From a checkpoint of a small transformer trained on Wikipedia.
Training: a variant of Muon for these matrices, 124M tokens, 7544 steps.
Each number is 128 + 32 x the weight over its row's rms, rounded and kept within 0 to 255. Layers, rows and columns count from 0. The size above them is the row's rms in percent of the matrix's.

# layer 4 MLP gate, 448x160, rms 0.111, rows 173-257, columns 0-79
size [107 100  99 104  99  96 109  94  99 103 102  98 106  94  99 106 100  97  99  99 108  97  85 102 101  97 102 103  97 102  96 102  79 100 103  95 104  97  99  99 105 101  93  94 101 100 106 100  93  96  94 104  93  97 100 101 103  99  99 105 104  96  94 109 100  98 100 101 106 104  98 100 103  94 108 102 101  97  98 104 104  98  92  97 100]
[[118 183 102  96 100 158 137 156 123  83 143 146 154 167  59 125 100 114  80  87  95 148  84 122 144 148 132 130 140  74  97 126 119 172 212 159 124  78 137 138 124 145 124 201 164  75  53 132 171  81 132  86 170 143  74 207  84  88 200 122 153 145 195 138 141 123 146 140 145 152  96 173 141 172 182  88 165 128  62 143]
 [123 154  82 163 137 140  61 181 130 117  95 146 111 122 114 131 137 136 153 139 155  90  95  88  74 130 125 111 107 101 128 226 138 110 136  98 132 126 136 105 134 140 146 172  76 150 167 117 134 101 143 165 131 159 158  94  77  49 119 100  97 110 112 153 115 133 128 142 157 100 179 105 144 124 114 110 168 139 159 102]
 [ 95 164 107 104 115 167  91 157 177  96 125 183 150 106 110  84 112 174 118 143 154 127 182 142 125 101 129 120 115 162  99 132 158 153 165 213  67 120 125 129 154  96 103 142 108 136 155 133 163  97 140 157 167 123  61 102 115 124  75 138 178 119 181 125 135 167 190 100 127 119  99 100 116  98 113 154  97 124 115 114]
 [139  94 138 158  76 158 144 178 133 128  80 162 107 147 113 110 135 137 108  84  60 118  99 163 120 147 128  80  76 162  97 170  76 121 170 129 221  61  91  88 137  69  72 116 152  97 135 120 103 122 156 179 128 112 125 161 173 214  98 194 127 102 138  79 103  73 148  89 113 176 182 146 116 139 114 133 122 158 177 116]
 [128 180 191 111  82 130 142 190 136 133 218 103 101  77 141 119 117 135  82 163 116 176 134 181  99 139 146 169 202 141 123 103  76  87 167 144  94 215 103 122 124 140 157 119  89 143 173 129 128 166 168 139 108 173  97 113 150 147 128 104 122 124 181  64 169 163 122 125 126 164 160 135 143 111 129 122 160 156 138 112]
 [128 183 123 142 118 174  96  92 117 150 127 115 122 113 156 149 109  41 169  65  75 151 122 129 103 156 147  87 139 142  69 130  76 101  99 132 143 164 117 111  95 105 149 121 213 101 144 164 127 113 121 155 107 156  95 145 123 129 141  77 104 104 124 152 152 166 109  85 120 171 129 121  85 138  80 118 127 127 168 115]
 [147 147 148  92 163 138 140 120 125 135 126 116 151  79  92 142 117 161 161 125 122  88 134 127  86 173  72 115 119 127 155 163 151  89 155 118 165 121 173 109 142  82  89 191 135 153  95 161 122 148 135 125 169 142 100 162 106 127 151 120 173 121 167 165 171 129 169 252 207 124 106 118 121 107 124 112 114 159 128 117]
 [112 131 117  95 142 137 135  60 105 122 118 105 187 164  93 105 107 160  87 163 122 157 135  73  79 106  81 143 141 145 119 126  84 176 134 106 163 119 140  79 150 209 145 105 143  66 126 138 100  98 184  80 112 185 155 114  98 103 146 127 137  85 123  94  96 156 153 119 110 148 188 151  87 134  98 169 111 115  96 154]
 [115 151 118  93 138  89 170 159 186  87  99 204 103 112 123 132 133 123 144  98 145 109  96 137 106 171 170 110 115  82 101  69  21 102 152  93 120 108 120  76 137 102  93 162  70  95 123  99 140 171 175 158 125 138  81 123 127 141 136 135 116 145  97 146 146  98  79 162  73 120 106 137 139 143 138 160 178 109 209  86]
 [174 145 139  75 145 145 174 148  73  90 151 177 129 151  99 123 121 154 185 156 111 153  93  99  58 170 105 127 113 129 192 130 110 111  87 168 164 121  72 117 132 112  71 174 135 164 193  95 168 122 157 113 182  99 137 136 101 119 169 111 170  89 105 119 181 112 133 118 153 122 102 115 152 144 170  77 158  87 124 107]
 [ 53 184 207 153 103 163 151 110 117 150 147 114 159  59 144  83 135 163 142 196  73 138 118 146 146 158 118  93 116 146 122  65 180 103 146 129 178 122  96 128 140 110 106 111  94 126 132  99 148 155 107 126 127 130 142 144 134 105 184 121  87  59 115 140 122  88 214  96 117 148  63 135 135 136 138 152 149 112 135 184]
 [ 83  76 103 137 167 185 176 140 122 100 101 120 139 119  86 134 110 130 169 143  79 145  80 103 148 116 102  88 139  57 181 150 118  29 135 126 147  66 129 112 167 191 108 185 114  75 104 135 119  81 137 118 180 122 129  80 120 130 146  65 133 130 130 177 170 176 150 150 112 203 113 158 145  85  93 166 203 110 150 107]
 [143 156 200 118 103 127 189 146 105 154  89 200 174  86 209 175 156 185  56 117  80 141 139 163  97 157 119 162 142 183 125 146 118 121 130 131 152  82 151  71 139 143 112 150 117 143 100 132 103 159 151 145 182  56 107 199  70 145 149  81 109 171 126 109 131  92 120 144 172 163 137 133 192 119 173 139 135 111 139 128]
 [134 119 135 143 107 172 118 148 152 170 138 129 131  89 125  85 104 126 167  83  92  72  69 158 106 129 101 142 126 138  77  95 112 126 182 118 151 137 150  98 106 112  62 100 110 107 117 130  68 180 130 127 141 100 114 126 154  88 105 138 128 118 111 162 116  85 113 220 132  78  96 156 131 109  69  94  93 101 135  80]
 [120 139  86 147 120 178 129 182 130 152 138  77 151 155 101 105  88 115 147 149 162  82 116  86 140 164  92  80 126  96 184 139  69 127 187  91 157 116 130 162 110 163  97 104  88 165 170 159 135 132 110 112 143 150 103 194  91 109 114 131  76 140 130 127  68 129 148 107 156 105 128 140 192 124 107 125 137 131 156 159]
 [121 155 119 120 134 107 119 143 186 162  90 137 118  53 104 131 131 132 158  98 121 115 116  94  84 143 157 185  99  73  94 132  76  90 141 134 146 136 130 159 118 174  78 180 162 112 184  83 166  85 128 147 188 160 115 116 176 125 176 175 144 146 148  84 151 122 134 114 184 128 133 108 148 153  90 151 176 131 153 131]
 [111 182 137 133  96 131 164 133  98  67 127 132 127 103 125 165 155 204  93 167 140 163 187  68 127  60  71 170 137 109  84 137 119 101 141 145  89 135 130 103  88 125 117  67  69 156 112 128 168  92 151 168 150 150 115 149 164 153 143 147 140 171 189  98 169 172 189 136  94 106 128 166  58 145 175  77 150 128 117 119]
 [154 170 135 153 131  96 126 171 152 152 141 104 165 159 101 112 122 124 139 189 100 116 111 135  98  39 108 140 164 111 127 107 139  47 151 136 133 181 202 150  94 187 178 140 112 114 181 129 123 113 105 171 106 163  70 103 168  53 138 159 146  99 124 148 164 146 173 160 185 193  97  85 102  56  68 149 102  93  81 147]
 [ 38 102 138 173 106 128 163 124 117 174 148 130 138 105 115  73 118 117 127 162 165 137 120  89 123 132 125 114  98 127  98  48 156 125  73 128 158  84  98 170 127  77 109 129 114 176 131 116 173 114 101 127 117 138 153 183 143 167 139 134 177 129 133  64 129  85 171 112  46 149  79 153 108 124 149 166 134 102 137 153]
 [ 80  98  73 126 169 141  66 151 161 104 152 161 144 128 167 154 100 139 115 143 116 115 138  51 115 140 128 145 130 122 157 158 128  56 118 170 113  93 126 141 160 121 105 131 163  95 132 135 146  61  96 115 141 150 171 122 135 128 167 145 114 118 119  98 108 117 129 124 139 109  94 148 115 127 109 123 146 130 115 130]
 [101 121  93 131 142 166 147  92 129 104 126 131 112  84 141  74 131 137 192 133  90  96 128  53  78  21 109 138 118 111 178 115  97  91 146 125 137 136 185 131 134 149 109 148 128 155 152 158 142 161 143 135 140  98 113  94  62 116  86 172 171 110  84 206 137 125 165  90 151 106 153 147 162 123 120 144 126  92 168 145]
 [165 102 160 117  88 187 124 148 150  86 163 141 110 123 142  75 156 130 130 103 141 151 122 130 159 117 139 120 117 142 141 100 118 131 145 121  92 108 108 112 115 111 160 107 126 151 123 181 153 127 175  95  82 121 105  91 135 101 114 115 179  79  97  94 188  99 156 119 121 104 162 110 174 149 142 112 132 123 146 222]
 [131 106 100  78 157 171 150  83 115 182  82 106 111  98  70  82 178 174 176 164 151 148 122 157 126 105 152  82 160 112  97 151 157 118  80 163 131 154  90 104 115 124  57 136  50 103 132  75  80  90  72 173 151 125 110  86 102 182  84 131 192 131 129 160  75 180 125 154  88 117 145 119 136 115 166 141  72 139 107 135]
 [144 116  94 124 112 173 154 103 149 134 129 134 187 130 128 145 178 185 147 131 129 107 135  71 104  76 101  84 134 134 146 120 143 179 105  70 153  74 166  93 133 135 117 169 132 178  89 118 140 135 149 122 118 133 104 119  94 183 151 111 162 137 133 102 108 100  96 151  93 181  80 144 177  94 123 155 133 124  95 196]
 [125 149  87 124 157 197 136 100 167  85 169 196 164  64 101 150 120 138 123 154 159 100 138  45  64  83 130 119 182 111 132 124 139 123 193 113 118  95 127 102 151 132 158  72 126 101 161 144 136 123 117 159 167  99 138 156 166 160 176 137 102 147 131 163 137 147  98  75 152 166 130 111 119 154 143  86 140 148 106 114]
 [119 102 125 162 141  91  89 131 106 131 123  46 151  80 128 126 136 118  62 107  57 133 121 170 173 146 147  97  95 125 134 163  84  86 157 132 131 146 179 112  47  96 144 143 206 155 179 111 160 100 178 129  98 103  92 152 164 181 114  86 158  98 141 167 114 164 137  87  94  84 174 114 123 127 103 122 149 149 147 200]
 [ 95 167  94 156 114  85 165 121 156 112 110 117 134 137 163 119 169  70 182  84 120 124  64 117 133 114 118  48 132 113  57 111 111 118 174 204 155  55 150 124 153  85 127 101 134 156 126 116 125 140 120 146 182  98 122 163 126 135 131 169 126 164 136 137  88  85 129  96 133 139 183  99 134 137 102  87 114 138  65 120]
 [189 116 129 145 108 163 198 116 102 133 141 152 190 104 115  95 125 104  93 146 158 167 158 121  69  88 142 102 116 152 122 120 104 107 138 116 149  99 157  99 101 154 130 128 142 188 115 126 121 157 126  68 158 170 137  82 125 176 189 128 122 170 134 145 163 149 116 114 133 123  71 175  91 117 101 158 129 121 148 129]
 [ 68 144 104 123 140 165 117 120 142 159  97 168  76  81  63 155 136 138  95 167 144 117 152 112 151  87  79  92 108 142  79  85  92 162 135 124 117 121 151 145  80 162  97 166 153 151 109 175 103  94 131 145 120 112  85 119 121 123 103 125 183  92 133 174 152 110 208  83 129 113 115 136 126 108  44 176 108 115 123 180]
 [ 95 162 161 163 173  82 199 150  82 146  94 109  87 159 140 111 134 163  92 158 106 118 158 145 137 108 114  96 103 184 144 121 148 133 122 160 120 141 140 141 164 130 123 148 166 119 122 195 131 116 120 142 156 107 128 126 152  70 149 129 154 118  79 142 138 133 136  90 126  80 144 122 144 179 148  85  99  70 103 161]
 [120  89 125 124 126 136 132  50 128 137 137 115 145 132 177 113 179 157 116 175 165  71 140 204 126 170  71 141  93  88 180  88 200 181  88  92 110  85 126 129 134 135  93 115 149  69 150  96  85 138  90 148 159 135 131  76 120 100 206 149 130 125 156 128 167  99 136  76 180  83 104 156  74 138 135 110 161 112 118 118]
 [106 174 116 110 142 136 140 142 212  94 112  96  97  98 206 141 165 151 104  97 148 126 136 146 157  99 145 145 129 157 142 104 176 114 167 121 169 121 149 139 172 167  49 147  89 151 182 126 141 144  57  99 138 147 142 128 114 106 111 155 107 162 122 177  90 189 173 135 180 113  78 164 151 111 121 201 138 111 146 168]
 [110 118 142 125 159 122 123 134 134  87 201 115 138 140  68 191 124 155 115 124 112 122 103 157 166 175 188 129 113 117 164 165 182 127 174 125 145  93 148 105  79 105 131 129 124  70  97 171 113 102 109 126 184 180 202  67 150 160 172 158 104 187 202 156  95 130 116 152  94 157 118 128 174 136  99 112 135 156  89 139]
 [166 187 124 104 116 155  81  93 177 116 108 116 120 141 128 168  71 166 124 113 116 129  86  76  47 143 118  85 169 141 155 128 108 137  84 109 170  86 154 120 126 105 188 142 137 121 148 129  65 137 123 162 165 149  97 155 142 109 132 118 183  73  97 109 104 161 203 133  96  89 186 159 157 149 195 156 108 121 151 151]
 [156 136 168 162 147 128 122 101 201 138  69  83 218 121 117 121 140 161 146 171  87 143 174 107 110 136 138 118  92 187 132 204 113 159 113  92  94 146 116 126 145 150  76 154 106  93 127 113 125  91 119 126 123 146 135 144 141 128 161 134 123  90 159 141 141 172 171 122 126 110 164  86 172 138  97 122 146  77 140 136]
 [128 137 148 135 146 144  76 211 119 156 155  83 143 154  97 137  79 100 176 137 147 117  52 110 125 122 108 102 132 122 102 150 151 155 127 118 114 128 177 128 188  95 104 147 138 129 101 133 159  65  63  94 159  99 105 124 133  94 146 126 130  90 115 159 155 134 206 119 133 141 174 130  77 135 137 117 146 157  79  79]
 [103 128  76 177 117  91 161  69 158 135  78 164 105 131 159 194  89 118 164 137  70  72 184 117  97  84  86 104 145 172 149 135  84 103  78 154 180  58 116 150 129 113 113 121 137 147  98 122 122 132 139 148 104 104 157 153  95 118  96 136 103 143 161 190 135 147 175 100  84 128  87 116 169 155 119 120 138 176 178  92]
 [107 137 116 143 145 144 132 150 168 103 178 120  97 151 130 163 121 165  74 139 106 165 175 114 109 108 177 172 178 113 126  40 150 104 145 103 149  99 147 100 135 143  79 136 158 121 116  85  95 141 121 139 183 111 145 121  93 160 207 221 146 129 113 118 191 110 129  96 150 146 161  82 101  99 181 120 135 126 136 157]
 [120 135 139 153 119  93  65  97 171 122 139 125 146 124 191  55 121 101 187  82  86  85 124 113 126  96 103 159 192 100  80 151 159  92 117 133 107 128 167 123 135 121 129 158 151 131 167 140 146 103  82 150  95 113 136 128 136 177 107 129 147 127  91 128 134 134 111 120 111 108 130 163 135 115 132 147 177 118 151  99]
 [ 90 144 125 130 129 107 188 151 144 116 102 137 101 170 107 146 132 121 129 181  32 161 102 138 168 105 122 111  96 131 143  69 149  89  85 122 116 177 133 178 145 108 117 139 112 130 170  97 175 105  98 105 161  98 123 149 142 109 121 168 147 160 113 125  91 113 176 135 123 177 109 158 100 159 103  86 148 118 140 102]
 [ 71  73 121 130 101 137 131 108 118 111 168 125 138  84  89  29 121 128 150  98 105 152 175 157 124 136 179 121 153 112  71 122 118  61 152 104 133  91 154  41 125  68  75 168 103 155  89 105 141 153  71 138 124 111 127 138 126 130  96 129 131 118 137 154 135 115 101 157 169 144  92 156  84 149 101  68 181 123 117 128]
 [125 138 123 164 153 143 120 166 144 128 119 145  87 120 157 188 190 142 148 104 110 178  97 153 123 141  63 180  80  79 102 108 138 106 175 112 111 156 116 172 140  47  98 108  84 107 123 162 157  71 166 151 118 155 108 180 111 148  78  97 106 153 160 116 148  74 129  96 116 152 140  96 111 143 138 120 125 174 182 113]
 [176  81 142  78  96 157 159  62 155 166 152 178 172 108 113 149 115 132 129  79 146 108 178 120 118  88 117 127  99 124 171 109 100 139 173 116 113 137 124 151 120  99 166  87 138 137  64 183 155 161  90 110 125 111 127 154 136 169 129 187 156 139 103 123 100  85 164 138 156 142 127 165 137  91  85 102 128 100 109 147]
 [137 175 110 159 216  82 178 121 166 130 128 103 132 160 126  55 166 111 156  86 167 156 176  81 106  73 147 103 131 103 100 168  92 202 143  94 152 143 123 166 190 127 119 161 111 156 132 169 167 131  78 198 135 147 134 163 111 146  99 116 135  88  95 110 134  84 125 111  98  66 133 193 106 137 159 122 137 136 115 176]
 [205 121  48 180 108 156 187 120 138 152  90 133 170 115  94 134 149 146 104 148 165 111 123 115 121  98  92 117 147 103 138 169 178  73 116 103 122 126 130 155 193  57 168 148  95 142  79 203 154 105 101 107 109 114 127 123 153  98 157  96 100 112 128 103 162 131 140 108 116 114 116  78 128 131 182 108 158  89 176 122]
 [124 181 120 150 129 151  97  96 110 154  55 153 145 150 131 108 117 124 165 143 156  85  87  88 118  99 125 143 147 187  68  97 132 148 162  51 143 108 169  83 126 131  87 139 144 124 124 103  89 129 126 143  97 106  83 102 130 152 117 183 158 117 120 159 123 119 167 131 188 129 154  88  65  65 152 151 117  52 160 172]
 [167  91  74 101 134  68 149 109 207 156 101 115 185 140 127 149 106 126 130  82  74 159  75 120  89 175  73 120 104  57 131 106 126 111 160 148 128 109 175 103 155 143 150 103 108 164 125 107 146 108 198 129  90 172 133 150 174 126 125 153  78 128 163 176 142 123 171 152 157 168 106 191 113 133 155 127 166 173 154 160]
 [126 111  92  93  79 123  99 141 126 167 126  85 138 143 103 124 139 168  63 122 110 136 131 123 145 151 135 107 111 108  78  98 135 164 178 202 137 115 135 110 194 114  39 137 119 191 162  93 111 149 134 159  99 132 146 168  79 122 145 129 145 131 125 166 132 118  90 177  40 167  84 133 159 162 121 126 151 116 220 130]
 [110 145 182  93 106 146  83 143 117 150 186 131 116 117 117 102 113  77 131  64 129 150 114 109 142 105 150  91 167 109  88 158 175 148 189  88 123  98 118 114 139 128  55 107 132 111 193  69  95 189  81  89 108 144 119 178 119  80 136 104 137 128 108 179 140 169  97 148 128 139 148 154 129 121 173 178 134 163 149  90]
 [144 162 110  84  80 191 122 156 167  99 131  80 120 182 186 109 138 108 101  95 163 146 151 165 111  87 141 163 183 141 187 128 163 104  79 142 135 116 139 214 114 138 166  82  90 141 118 196 117 156 137 132 131 123 159 129 114 128 150  46 144  97  94 113 106 132 125 125 148  79 177 116  91 138 113 157 131  84 126 162]
 [ 98 165  92 143 172  90  77 119  91 141 111 141 111 151 130 106  96 158 114 156 127 158 177  59 153 133  56 119 160 146 103 119 103 139 116 139 107 123  64  52 132 107 138 139 117 129 127 134 150  86  97 103 168 153 148  54 150 120  99 143 109  96  69 117 115 118  58  61 101 155 120  97  94 156 181  59 152  83 180  99]
 [116  99 144  98  68 166 188 132 137 139 163 167 125 148 173 173 124 121 158 128 153 124  95  95 147  99 126 129 115 142 120 197 134 125 110 153 150 141 148 111 148 140  96 113 104 123 190  78 125 115  30 184 188 194  76 176  76 166 117  75 121 181 131 120 160  97 145 127  74 149 100 156 139 139 127 148 136 126  72 162]
 [143 121 129 130 112 116 121 116 197 120  92  77 126 158 159 138 127 112 126 133 153 126 140 122 161 121  67 139 112 108 121 116 116  82 128 131 112 123 147 114 105 149  53 147 102 160 128 154  53 168 141  47 155 154 104 115 147 111 134 122 133 230 137  96 112 137 124 106  90 105 170 153 116 105 150 100  67 125 147 142]
 [118 139 154 163 156 155 113 130 160 158 127  30 184 112  89 153 139 153 114 137 114 106 110 141 154 104 117  53 129 136 108 130 157 132 151 128 167 141 106 138 122  75 201 134 172  99 117 124 161 123  94 174 135 135 139 156 100 126 144 133  65  87 105 105 163 121 154 226 187 138  66 169  94 136 192 167 140  91 105 101]
 [126 140  76 161 116 166 101  83 101 148  97  65 155 146  96 190 162 127 155 102 158 122  89 159 141 111 163 180 148 115  86 142 164 111 154 202  89 101 149 169  86 156 111 144 102  69 101 122  94 107 130 140 147 134  77 109 145 163 145 106  80  93 126 164  92 129 159 139 151 169 142  68 134 159 138 172 151 118  89 113]
 [151 107 121 129 108 145 122 166 112 140 139 171 187  81  94 113 124 162 137  71  74  76  91 116 110 155  98 142  98 136 169 171 126 112 114 141 111 148 177 140 136 100  81  84 142 139 159  92 102  92  88 159 194 113 100 120 115 137 138 165 186 170 154  35  92 112 142 122 129 166  98 103 111 120  82 101 125  54 113 138]
 [116 200 116 110 138 171  81 141 155 129 188 130 173  97 136 129 150  95 135 101 176 141 151 130 117 127 200 120 141  97  54 186  87  98 141 151 161 140 171  79 173 142 108 128 116 102 130 123 139 136 125 112 129  93  75 173 148  84 128  97  91 188 124 108 132 175 109  47 137 139 158 157 142 139 111 124 150 123 100 153]
 [ 65 111 123  92 205 120 117 122 222 113 104  86 130 148  91 165  91 165 102 108 150 125 116 135 127  88 152 159 155 182 110 123  94 133 126 143 140 113 158 118 150 128 118  81 157 144 103 115 122 118 173  89 169 182 133 140 121 127 136 131 127 116 136 124 126 102  99  90 167  93  68 105 127 158 104 137 152 154  77 105]
 [115 149  80 177  94 108  43 158 109  71  84  86 138 148  93 136 177 205  93  99 113 154  95 111 112 119  96  95 108  66 135 141  95 138  67 100  78 134 153 143 129  88 156 115 107  95 138 131 156 127 147 157 173 119 173 129  75 130 145  70 161  79 173 138 178 151  72 137  96 150 132 140 128 131 111 114  99 113  79  90]
 [143 156  91 104  72 162 180 141  89 131 131 117 166 134  63 122 171 141  65 120 126 113 150 177 130 104 111 114 105 101 138  87 112  99 169 148 148 108 105 105 133  73 139 127  97 104 146 126  71 179 141 138 102 125 105 147 157 121 138 149 190 117  95 163 128 179 110 118 120 100 142 128 113  82 101 136 116  62 136 177]
 [127 130 152 120 151 103 135 157 150 171 124 141 153 106 163 175 157 151  65  85 100 110 159 112 119 124 134 127 126  72 148 132 109 136 190 125 107 125 175 104 146 113 131 186 178 157 165 100  79 165 134 132  93 155  75 150  84 173 117 121 180  86 154 151 143 127 141 116 154 157 167 147 164 111  95 161 122 124 102 131]
 [125 168  88 105 132 162 103 106 136  94 142 109 201 110 127 103  95 113  79 142 172 155 121 181  96 174 175 159 147 117 180  69 162 129 147 127 147 166 127 127 140 117 184 130 109 121 111 104  89 121 165  96 115 123 105 164 132 104 115 111  95  55 131 128 147 107 142 115 111 110 123 167 139 144 132 116 175  91 113 132]
 [ 95 183 148 146  93 114 131 165 171  82 121 110 171 109 115 133 140  81 117 164 102 144 123  74 105 118 118 138  92  70 101 108 134 104 121 169  98 164 120  80 169 157  62 132 122 123 127 106 111 130 111 146 130  89 128 136 110  71 113 176  86 187 143 191  76  87 191 157 150 172 149 149 129 143 192 143 137 104 142 182]
 [129  90 141 129 159 206 200  90  93 109  98 120  85 160 172 193 148 107 190  97  80 140 171 143 121 108 124 138 115 108 105  78 120 176 128 102 143  83 105 173 137 124  94 167 147 117 146 109 142  94  95 111 168 165  49 140 147 145 128 152 114 149 135 158 159  86 134 139 134 107 122 149 175 152 151 117 138  97 124 110]
 [107  93  77  99 203 132 117 138 168 173 133 111  74 132 133  94 150 151 118  87  77 129 167 183 114 154 115 117 124  95 123 109 241 131 139 137 123 115 168 127 156 146 139 171 133  72 157 175 110 115 134 119 142  72 124 117  82 126  93 130 126 133 149 185 141  96 172 114 175 106 132 114 164 103  35  87 124 135 149 162]
 [102 124  56 136 107 158 100 165 181 116 128 106  80 136 137 134 128  95 162 166 141 128 102  82  66  81  97 131 147 109 217 113 147  88 133 155 193 176 114 195 128 140 154 115 126 185 216 125 119 135  94 119 104 163 120 138 182 123  76 129 149 155  94 154 160 153 141  92 124 129  61 135 129 130 154 172 141  82 125 156]
 [129 134 124 180 141  92 161 109 166 129  87 108 119  85 114 142  93 135  83 135  75 186 101 151 120 195 110  85 160 182 101 129 129 150 191 125 127 120  96 114 111 103 174 212 159 128  97 116 143 170 122 165 171 109 128 149  90 158 138 130 137  98 147 212 135 113 123 153 101 164 152 190 127 131 112 205 172 119 114 127]
 [ 90 169 121 115 131 126 134 149 194 155  94 125 118  87 138 109 189 116 157 106 150 127 135 136 181 124 131 163 161  93 130 164 128  90 131 130 117 184 133  87 127 141 127 140  81 158 165 105  78 138 125 186 121 168 134 120 116 121  58 113 120 113 151 188  82 108 164  80 162 125  97 205  85  98 105 130 130 172 125  96]
 [103 173 142 152 145 141 193 129 142 105 116  64  90 138 169  78 130 114 162  97 126 129 121 120 138 105  95 145 136 156 144 150 113  85 121  98 128 147  79 141 172 201 218 138 162 166 127 227 168 155 113 144 186 117 149 143 127  74 170 108 113  75 179 167 149 212 112 126 138 101 111 122 151 163 166 111 121 105 117 108]
 [ 90 159 130 126 142 120 172  97 173 155 160 128 131 157  79 125 116 105 156  92 114 175 204 155 127 126 127 141 113 169 137 142 146  95 139 108 140 108 158 103 193  90 122  51 140  83 142  47 121  82 126 164 122  87 100 126 136 111 175  96  67  96 124 159 137 125 126  92 100 144 155  86 117 168 165 153  69 115  95 160]
 [133 190 159  67 139 157 162 142 134 151 150 107 100 159 127 158  99 155 180  73 128 120 142  90  92  97 152 141 166  99  94 106 178 113 174 138 133 121 156 127 159  87 158 111 118 141 176 170 155 126 114  98 142 132  60 118 113 144 109 143 119 136 116 165 132 123 153  80 112 134 137 110 141  81 135 218 164 152 132 154]
 [135 164 193  63  90 193 132 148 135  99 111  95 125 137 106 105 134  86 153  93 114 170 118 164 108 147  90  87 157 160 123 121 151 128 145 105 118  87  99 114 140 107 200  15 127 100  65 143 158 123 143  88 148 112 113  89 161 171 106 104 151  97 177 133 148 155 110  90 126 149 124 129 144 116 168 103 131 120 133 138]
 [ 93 160  90 104 123 101 126 151 205 122 141 149 102 108 196 130 117 165 180 119 144 112 108 141 168 135 124 131 140 137 126 106 162  99 110 165 119  52  87 142 146 145 135 108 116 144 128  79 120 163 125 110 127 148  75 163 110 136 112  97 131 121 146 113 120 106 132 113  81 129 130 190  90 168 162  90 101 134 172 153]
 [126 154 110 116 159 100 141 151 139  99 143 155 139 156  88 145  68 200 118 160 191 113 132 136  99 145 161 157  73 143 136 183  94 143 138 134 169 128 121  62  53 146  82 152  32 111 155 128 145 159 121 155 144 144 136 158  77 132 165 171  79 138 162 166 129 117 107 186 158 132 113 124 122 140 131 154 159 128 156 175]
 [125  94 107 117 135 159 171 128 125 125 138 173 160 135 109 106 177 139 101 148  99 120  83 130 133 171  88  67 122  74 100 146 137 137 126  92 145 213 126  88  62 105 103  88 155  82 102 115 161 122 143  73 131 117 123 159 102 119  99  28 179 129 138  57 135 103 156 166 187 185 130 138 150 114 130  97 154 137 171 145]
 [ 98 118 126 164 149 136 149 111 138 139 143 153 105 133 124 102  88 120  79 104 100  76  84 104 128  80  54 138 155 190 158 150 129 130 163 162 173 107 115 172 135 112 171 118  73 131 116 133 170 105 138 116 131 146 130 164 162 170  96 111  75 127 127 135  91 122  98 120 144 183 109 130 160 192 123  56 140 121 151 176]
 [132 139 108 118 174  96 141 148 161 137  77 143 119 212 156  47 148 150 107  65 131  80 187 122 101 156 112 185 152  92 139 124 152 136 131  90 143 115 124  76 155  99 149 114 113 180 129 175  48 183 202 111 146 138 112 146 132 156 139 115  92 127 153 131 153 111 153 117 131 164 122 154  81 104  67 138 162 110 106 105]
 [141 109 116  74 110 132 149 148 154 122 111 123  91 146 110 137 146 148  64 113 126 104  62 148 124 145 105 108 117 181 158 109 174 100 139 156 152  95 185 112 206 146  69 171 169 140 105 132 167 140 197 110 170 143 110 133 157 132 125 104  73 131 196 139 115 121 144 128  96 141 106 238  43 138 165 153 121 138 155 167]
 [119 139 153 104 193 192 115 145 147 150  85 162 172 146 157 124 129 138 115 199 153  94 130 171 184 152 185 149  91 123 139 174  77  93 127 176 124 152 136 127  63  59 119 104 128 122  73 133 177 149 146 145 145 162 115 137 166 179 118 135 128 168 149 122 143 123  97 129 170 149 163 133 173 140 135  97  57 175  91 213]
 [154 132 120 175  79 140 125 130 134  88 140 143 130 141 117 128 132 134  81 147 139 171 112 119  64 101 134  72 121 131 146  88 141 150 203  76  93 142 103 104 184  97 112 127  45 108 156 119  89 104 179 143 134 153 130 115 101 154 112 127 144  91 134 133 153 144  99  73 123 155 200 112 144  99 183  78 141  81 125 143]
 [119  96 153 120 139  77 192 168  86 132 114  93 120 106 175 176 151 107 122  65  75 105 110 177 121 120 101 156  96 113 131 139  98 122 144  71 158 109 139 102  72  75 154  92 108 113 124 121  66 119 125 113 114 106  52 149 123 174 122 155  21 104 146  98 179 115 156 133 116 123 129 127 134 159  74  90  86  73 132 165]
 [149  77 164 179 156 133 114  95 165 166  90 102 161 108 164 115 163  79 110 137 104  97  86  87 128 152  89 115 100  83 155 114 121 102 124 137 118  95  76 114 185 187 106 115 144 111 101 176 208 136 136 111  82 116 108 143 145 134 101 159 179  97 111 103 156  95 119 136 139 146 161 160 128 120 136  91 111 116 140 134]
 [127 171 168 154  83 131 127 151 153 120 107 129  77 119 107  99 161 139 177 107  77 109  90 164 109 102 112 140 136 143 151  87 150 120 190 155 117 178 101 171  97 147  97 117  90 103  98 177  88 132 162 157 196 153  84 136 131 105 184 144 149 126 125  96 130  99  92 104 102  91 136 162 139  69 204 175 186 121  59 140]
 [126  76 131 106  61 198 154 148 144 176  85 117 125 150 119  57 105 137  62 156 139  72  93 155 160 120 160 107  98 152 118 152 155 135 159 119 153 116 133 101 208  73 168 149 128 124 106 113 147 159  90 115 149 102 179 179 175 148 167 135 182  98 127 153 120 129 115  92 125 154 161 157 134 103 113 125 139 110  91 128]
 [134 125  71 119 210 149  83  59 113 113 119 109 107  93 102 172 155 150 128 125 165 101  70 149 138 123 104  98  68 113 163 107  76 137 138  62  73 181 116  58  86 188  59 193 111 137 135 112  62 101 132 152 106 137  98 140 122  99 176 128 159 169 125 114 130  91 157 107 116 134 124 114 128 123 116  99 110 133 123 135]]